config = dict(
    num_hidden_layers=17,
    num_key_value_heads=2,
    vocab_size=4372,
    rope_theta=10000.0,
    qk_norm=False,
    bias='none',
    parallel_block=False,
    learning_rate=0.00306,
    decay_shape='linear',
    batch_tokens=[8192, 16384, 32768],
    max_seq_len=1024,
    train_tokens=120400000,
    dataset='wikipedia_en',
)
Each number is 128 + 32 x the weight over its row's rms, rounded and kept within 0 to 255. Layers, rows and columns count from 0. The size above them is the row's rms in percent of the matrix's.

# layer 13 MLP down, 128x320, rms 0.141, rows 41-60, columns 0-159
size [110 101  96  96  94  92  95  97  99 102  95  94 102 101  93 106 100 100 112  95]
[[ 80  77 117 123 122 115 109 129 140 112 128 184 157 105 116 186 117 111 141  81 106 134 168 128 142  64 117 116 120  87 165  81 146 139 104 146  64  95 125 158 154 122 191 165 146 153 129 131 132 104 140 131 128  82 111 151 139  50 111 155 132 164 163 183  73 113 124 149 154 190 100 119 137 154 107 139 126 136 117 128 117 137 163 113 132  53 142 133 170 141 178 124 134 127 112 104 180 132 132 139 103  81 141 231 179 162  98 149 140 135  81  80  80 109 151 117 146 143 116 131  96 133 140 134 117 160 152 146 101 199 104 141 103 118 108 133  93  65 134 136  89 181  94 116 157 117 173 104 160  92 185 105 105 131 124 175 159 209 123 171]
 [ 78 160 105  94 127 170 123 126  95 108 156 111  90 164 112 129 153 235 133 139 120 154 128 110 144 198 142 129 118 150  79 178  78 137 137 122 115 127 105 110 137 157 195 167 116 105 180 138 121 160 137 136 154 115  86  97 194 119 188 143 119 121 123 159 161 128 117 153 102 127 142  95 179 140 137 118 186  98 116 190  66 179 183 131 135 137 122 143 108 142 183 115 117 161 127 137  99  91  91 204 124 219 126 151 143 150 101 108 146 127  82 126 124 101  90 183  71 134 178 111 157 147  81 171  83 143 112 117 110  97 116 175  95 140 124 172 173 119 133 116 135 104 148  93 123 125 150 128  90  71 162 145 162 128  87 106 130 150 110  98]
 [134  85  65 172  81 133 177 156  74 121 122 179 129 172 114 147 150 165 164  89 204 137 168 143 133 116 117  74 100 124 130 174 134 138 153 167 141 161 123 216 116 143 108 137 140 182  89 132 141 138  99 186 135 198 103 125 131 126 152 144  75 152 129 164 119 126 103 100  84 158 151 154 113 132 139  66 125 166 111 128 157 107  92  94 114  88 164 148 158 112  86 104 131  96 100 182 152 121 113 141 113  64 204 186 124  75 102 109 153  78 140 136 162 116 126 189 120 127 128 188 170 183 125 154 137 130 149 131 147 105 155 132 143  93 163 122 188 143 171 167 208 104 111 192 158 144 134 150 140  71 142 141 155  67  94 133  97 133 127 160]
 [187 133 180 120  68 104 118 176 122 126 150 111 132 143  83 145 129  71 137  69 156 107 162 226 145 126 107 147 111 114  54 152 167 103 122 112 136 133 123 114 127 137 124 139 148  97  55 147 135  92 117 123  91 124 124  78 100 121 121 114 158 144 131 100 131 148 131 126 159  85 109 121 118 165 113 149 116 161 160  89 115 165 126 149 151 135 156 141 145 125 145  95 109 159 143 169 114 131 186  89 150 155 179 120 129  65  79 125 149 150 139  73 128  99 109 145 117 130  85 121  96  70 113 109 130  79 160 108 130 151 146  99 161 146 169 105 114 151  77  49  89  94 126 123 152 121 125 121 156 185 149 142 170 140 144 151 175  88 128 115]
 [188 141 186 139 106 110  98  90  82 163 114 168  85 115 105 100 116 123  90 147 143 129 129 157 120 146 164 112 181 129  89 134  76 116 144 100 140 139 117 130 172 122 125 150 201 111 128 122 113 148 126 151 174 114  76 155 181 182 185 106 143 152 163 161 105 122 123 184 193 162 155 112 133 163 155  65 118 147 154  81 170 150 103 111 102 122 104 122 179 133 141 126 149 152 155 110 162 140 176 166 133 155 152 107 122 111 126 112 184  92 137 157 107 110 123 124 133 162 150 178  60 164 122  98 179 105 149 113  60 151 159 129 128 124  68 190 150 135 153 108 141 111 160  85 191  57 184 139 104  90 157 133  80  24 172 149  91 109  73  66]
 [ 83 109 164 120 148 119 142 127 114 135 133  97 105 101 168  99 105 144  58  74 117 127 158 121 136 141 104  67 134 106 126 160  97 141 142 165 103 181 159 169  64  95 120 150 121 128 176 102 121  31 128 135 102 124 108 158 118 175 103 140 101  95 123 158  98 103 102 113 174  92 136 128 126 137 149 107 142 124  39 186  91 110 135  93 162 128 149 127 154 101 111 164 107 132 120 165 133 147 110 163  89 140 113  68  51 115 143 124 159 110 126 124 104 161 151 137 129 192  93 129 138  99 153 100 131 134 112 123 129 121  95 122 123 159 110 112  64 144 162 167 124 169 106  68  91  95 117  77  49 121 146  85 107 166  78 118 100 103 157 164]
 [187 114 111 107  64 129 129 127 101 149 128 103  97 100 146  84 127  60 146 118 139 130 109 116 136 137 170 108 139  63 204 183  48 122 131 147 112 116 156 161 157 142 138 101 105 141 136 164 107 122  86 110 131 169 105  93 124 132  90 127 105 109 118 143  77  90 159 116  88 152 213 150 121 168 140 148 101  57  85 123 217 162 111 157 103 103  79  89 116 117  88 132  97  90 138 153 132 127 115  96  90 155  81 150 126 140 149 100 135 152 174  93 125 107 128 123 112 156 127 185 147 112 102  72 127  81 118 116 154 110 161 108 142  99  90 131 112 177 154 136 166 107 134 116 136  89 156 103  56 170 150 114 112  88 135  85  96 158 176 107]
 [114 125 154  95 128 121  85  94  91 125 117 148 165 157 136  97 157 164 112 105 108 150 217 179 143 131 136 118 183 102 119 117 145 154 136 144 157  50 118 164  99 193 107 149  53 141 122 138 112 139 154 129 143 103  99 106 109 115 122  66 168 194 192 107 139  72 163 170  95 113 118 101 137 159  86  81 102 161 107 167 101 184 145 133 173 114 121 141 198 170 147 113 175 149 114 124 156 153 114 111 101  81 153 115 104 120  78 154 193  64 104 123  81  90 116 174 149  85 100 123 124 120 135 141  76 149 146  86 160 127 133 143  73 117 117 150 139 115 169 131 162 151 154 103  93 151 146 136 145  98 201 134 173 130 152 180 175 118 113 158]
 [ 85 104 117 111 105 119 147 171 124 129 144 156 131 144 171  86 178 185 125 104 168 130 145 166  98 161 153 155 141 150 112 162  85 108  94 100 123  62  97  94 181 152 147 158 160 121 132 128 150 124  68 143  84 139 127 158 145 174  99 135 106 136 101 130 101  85 141 115 118  81  76 198 146 109 127 144 104 166 185 117 112 154 106  97 156 190 112 130 168 122 160 131  77 162 123 155 136 128 147  74  87  98 135 159 144 111  73 155 132 123 193 121 108 201  76 136 171 100  90 157 189 141  96 117 145 125 172 129 161 109 152 147  86 103 118 130 140  96 175  82 121  88   4 161 150 139 142 126 140  85 125 107 139 121 114 152 157  68  71 134]
 [131 154  56  95 145 182 176 129 111 131 115 173  99  88  98 130 174 181 139 112 134 170 106 136  83 171 149 130 100 130 128 125 120 142 141 113 207 164 146  61 146 106  96 101 108 152 172 127 172 129 111 118 147 133 154  89 114 121  87 149 171 102  87 145  71 132  80 110 173  92 139 117 161 138 124 167  97 117  99 166 104 156 155 159 107 188 153 105 149 110 108 181  11  71 132 147 130 104 119 154 134 110 169  59 128 152 153 134 135 117 145 122 144  91 134 147 123 125 138 163 128 102 132 165 182 118 167 166  93 108 117 144 121 130 131 120 110 174 108  96 149  81 179  92 101 152 144 123 134  88 100 125 145 101 122  80 114 122 139 133]
 [ 91 150 140 135  93  79 111  84 128 101  98 144  94 165 145 118 118 131 127 123 109 168 221 119 123 122 133  74 119  89 161 139 128 166 133 193 169  72 166 146 152 128 151 128  95 160 163 150 143 150 132 169 111 104  76 153 166  84 148 191  90 200  78 127 153 170 175  63 147 163 178 142 110  87 109 142 145 130 144 132 135 106  81  72 145  89 105 150 163 137 161 166 174 104  73  90  89 153 141 105 133 136 110 106 148 144  91 150 154 159 122  77 123 124 150 172 147 111 124 168  43 114  63  32  77  83 134 102 140  72  98 160 104 118 123 144 118 115 108 159  78  94  61  97 187 108 106 137 103 122 148 153 145 153 128 167 123 130 128 158]
 [ 96 178 129 140 173 145 139 180 157 122 104 164 112 150  62 100 140 152 103 125 118 136 202 151 133 161 130 133 156 140 124 141 116 114 121 110 171 119 163 119  75 160 128  99 202 108 181 126 224 155  82 157 134  69 103 186  43  79  66  76 153 118 122 120 145 133 121 118 118 123 117 136 116 114 151  94 131 138 109  71  75 207 139 170 101 165 147 122 182 197 149 113  99 201 107 127 138 114 152 152 159 113  81 136 128 156 138 119 151 132 132  95 118 133 146 174 146 168  74 105 132 111  58 109  82 129 124 100 134 153 163  88 138 196 110 126 151 172 143  95 105  65 137  98 131 183 125 110 134 111 117 129 111 116 152  69 130 118  87  90]
 [134  78 121 105 151 123 177 141 107 113 195  90  97 143 132 139  68 159 104 136 142  55 111 137  94 177 104 139  86 149 148 111 119  94 139  98  84 145  81  46 120 125 122  80 146 106 116 101 174 121 137  98 110  85  83 109 153 142 148  96 159 157 120 150 161 154 136 112 118 112 143  96  97 136  84 148 155  84 169 102 113  92 116  84 150  98 138 122 146  75 142 140 123  66 178  82 123  79 173  88 196 105 155 119 128 104 109 102 135 101 103 133  93 180 164 147  96 153 101  97 126  78 169 129 119 153 137 135 121 140 128  82 151 133 112 142  96 127 114 110 115  86 182 136 253 102  68  80 136 154 122 143 118 123 131 139 106 128  88 162]
 [160 120 113  87 131 105 120 119  92 158  99 121 175 148 127 116 122 128 105  99 140  69 139 126 121 141 136 102 137 191 127 138 129 101 165  79  99 105 147 121 127 113  93 114 131 105 137 142 104 134 123 135  91 110  95 120 141 177  66 110 133  60 111  99  83 150 162 139 127 108 162 110 141 146 211 109 155 110 191 149 101 144 104 144 131 186 109 133  82 138  96 105 124 130 142  63 147 105 108 127 139 110  79  88 107  74 153 106 127 186 161  73 138 117 140 112 126 146 139  89 106 119  55 120 134  92  64  76 134 116 166 117 107 101 109 111 119 114 231  55 101 153 128 148 154 112 148 144 155 151 181  98 147 169 124 148 142 143 136 161]
 [ 62 152  94 172 152 114 150 154 138 185 158 123 154  85 198 147 180 119 102 120 137 169 101 150  41 135  93 128 143 122 101  95  99 109 115 171 153 147 130  96 136 100  88 122 107 117 113 111 141 199 131  74  79 106 122  93 105  68 127 192  95 103  95  56 149 158 179 133 173 138 149 171 108 115  93 109 109 119 158 117 146 171 155 236 111 135 135  83 113 156 122 147  95 117 100 132 132  94 175 159 123 143 111 105 136 125  92  72 123  96 128 115  81 152 146 160 175  69 118 174 159 140 197  99  95 168 107 192  97 147  80  82 128 168 117  85  49 169 138  83 124  80 139 132 134 124 147 110 149 182 135 101 121  92 122 125 121 101 174 120]
 [ 91 115 187 150 128 144 132  97 121 129 145  64 114  82 158 153 117 100  90 168 148 116 101 150  92 222 149 122 101 103 111 113  78 176 149  86 135 140 156 108 129  85 142 158 153 134 127 140 163  93 214  95 156  72 107 105 135 134 102 151  86  83 137 115 125  93 170 124  99 147 106  54  74 167 145  65 169 111  64  78  71 108  89 100 114 116  93 153 129 150 113  82 124 163 118 201 136 169  97 129 103 137 165 145 161 130 101  86 147 147 119 153 202 138 148 187  79 120 150 104 141 103 148 103  52 136 179 137 131 210 140 182 195 148 120  88 152 192 153 125 163  84  46 142 106 114 127 111 118 110 117 143 119  93 107 132 118 189 168 156]
 [178  77  98 102 160 111  40 158 173 135  45 121  93 136 150 169 143 123 142 120 104 130 189 124 133  84 123  54 121 160 156 121 107 195 144 144 208  98 150 153 118 124 135  55 142  73 104  87  70 144 107  91 105 106 182  98  81 131 109 135 125 137 156 152 135  93 126  94 159 133 156 131 122 135 123 107 145 135 145 127 143  98  82  60  93 184  84 138 115 112  79  97 190 140 184 146 158 139 125 125 105  99 137 103 174  95 125 183 130  68 133 152  90 143 138 133 159 134 117 121 142  96  92  80 164 108 102 141  94 151  92 104  62 136 123 166 119  91  68 129 125 166  89 167  75 146 147 144 114 147 106 105 120 174 136 147 107 159 160 143]
 [ 52 162 126 120  80  88 151 169  83 137 144 102 149 127 146 161 173 157  87 138 107 191 132 163 127  98 150 157 150  72  61 155 110 135 158 119 145 127 135  61 217 102 164  88 130 138 136 126 105 133 163 112 128 143 116 144 114  98 168 121 101 115 171 140 141 128 146 122 127 140 190  83 150 173 147 121 136  69 145 132 142 135 100 188  90 152 115  75 113  93 119 129 131 126  77 100 155 113 130  96 161 160  50 132 172 103 159 165 142 180  96 128 122 129 111 126 198  77 100 137 143 167  98 141 154 170 105 123 139 141 116  96 132 106  87 157 118 148 181 110  94 136 173  44 132 148 159  77  67 134 154 129 123 131 138 121 182 103 139 118]
 [164  76 146 141  84 123 152 125 115 134 156  53 101 115 134 102 121 122 135  86 139  59  90 133 151 165 127 136 162  68 132 168 165 122 187 133 144 196 107 156 163 126 140 108 128 142 103 102  80 124 180  49 112 157 129 146 133 188  87 125 177  95  94 143 104 100 135 116 153 120 109  98 133 138  72 202  67 110 116 128 157 141 170  82 116 154 168 121  75 142 130 145 105 131 104  92  71 109 169  87 133 184 108 122  93 146  96 142 147 159 136 116 109 125 150 185 114 176 103 133 122  61 146 169 120 114 145 117 141 154 103  99  70  93  78 132  74 148  86 131 140 107 172 149 117 158 201 144  96 143 114 167 116 118 172 183 107 144 134  58]
 [ 71 177 114 136 114 138 126 139 122 154  97 141 144 108 101 172 151 127  83 144 119 147 152 132 194 124  90 127 142 161  52 140 107  75 105 115 166 228 135 140 130 189  96  99  94 113 162 188  95 112 136  52 123 133 107 134 175  81 133 156 164 173 184 143 101  96 106 155 145 113 180 111 122 110 149 122 124 134 146  94  66 176 189 151  88 153 133  93 146  94 109 125  79 174 151 178 147 148 156  69 149 160 200 115 104 119  87 121 132 107 170 149 109 175 163 120 122 138 126  67 139 103 112 124 179 120 113 120  90 186  88  90 112 159 166 171 170 143 154 144 181  74 126 167 126 141 183  89 179 139  95 142 107  85 111 117 119 117 108 104]]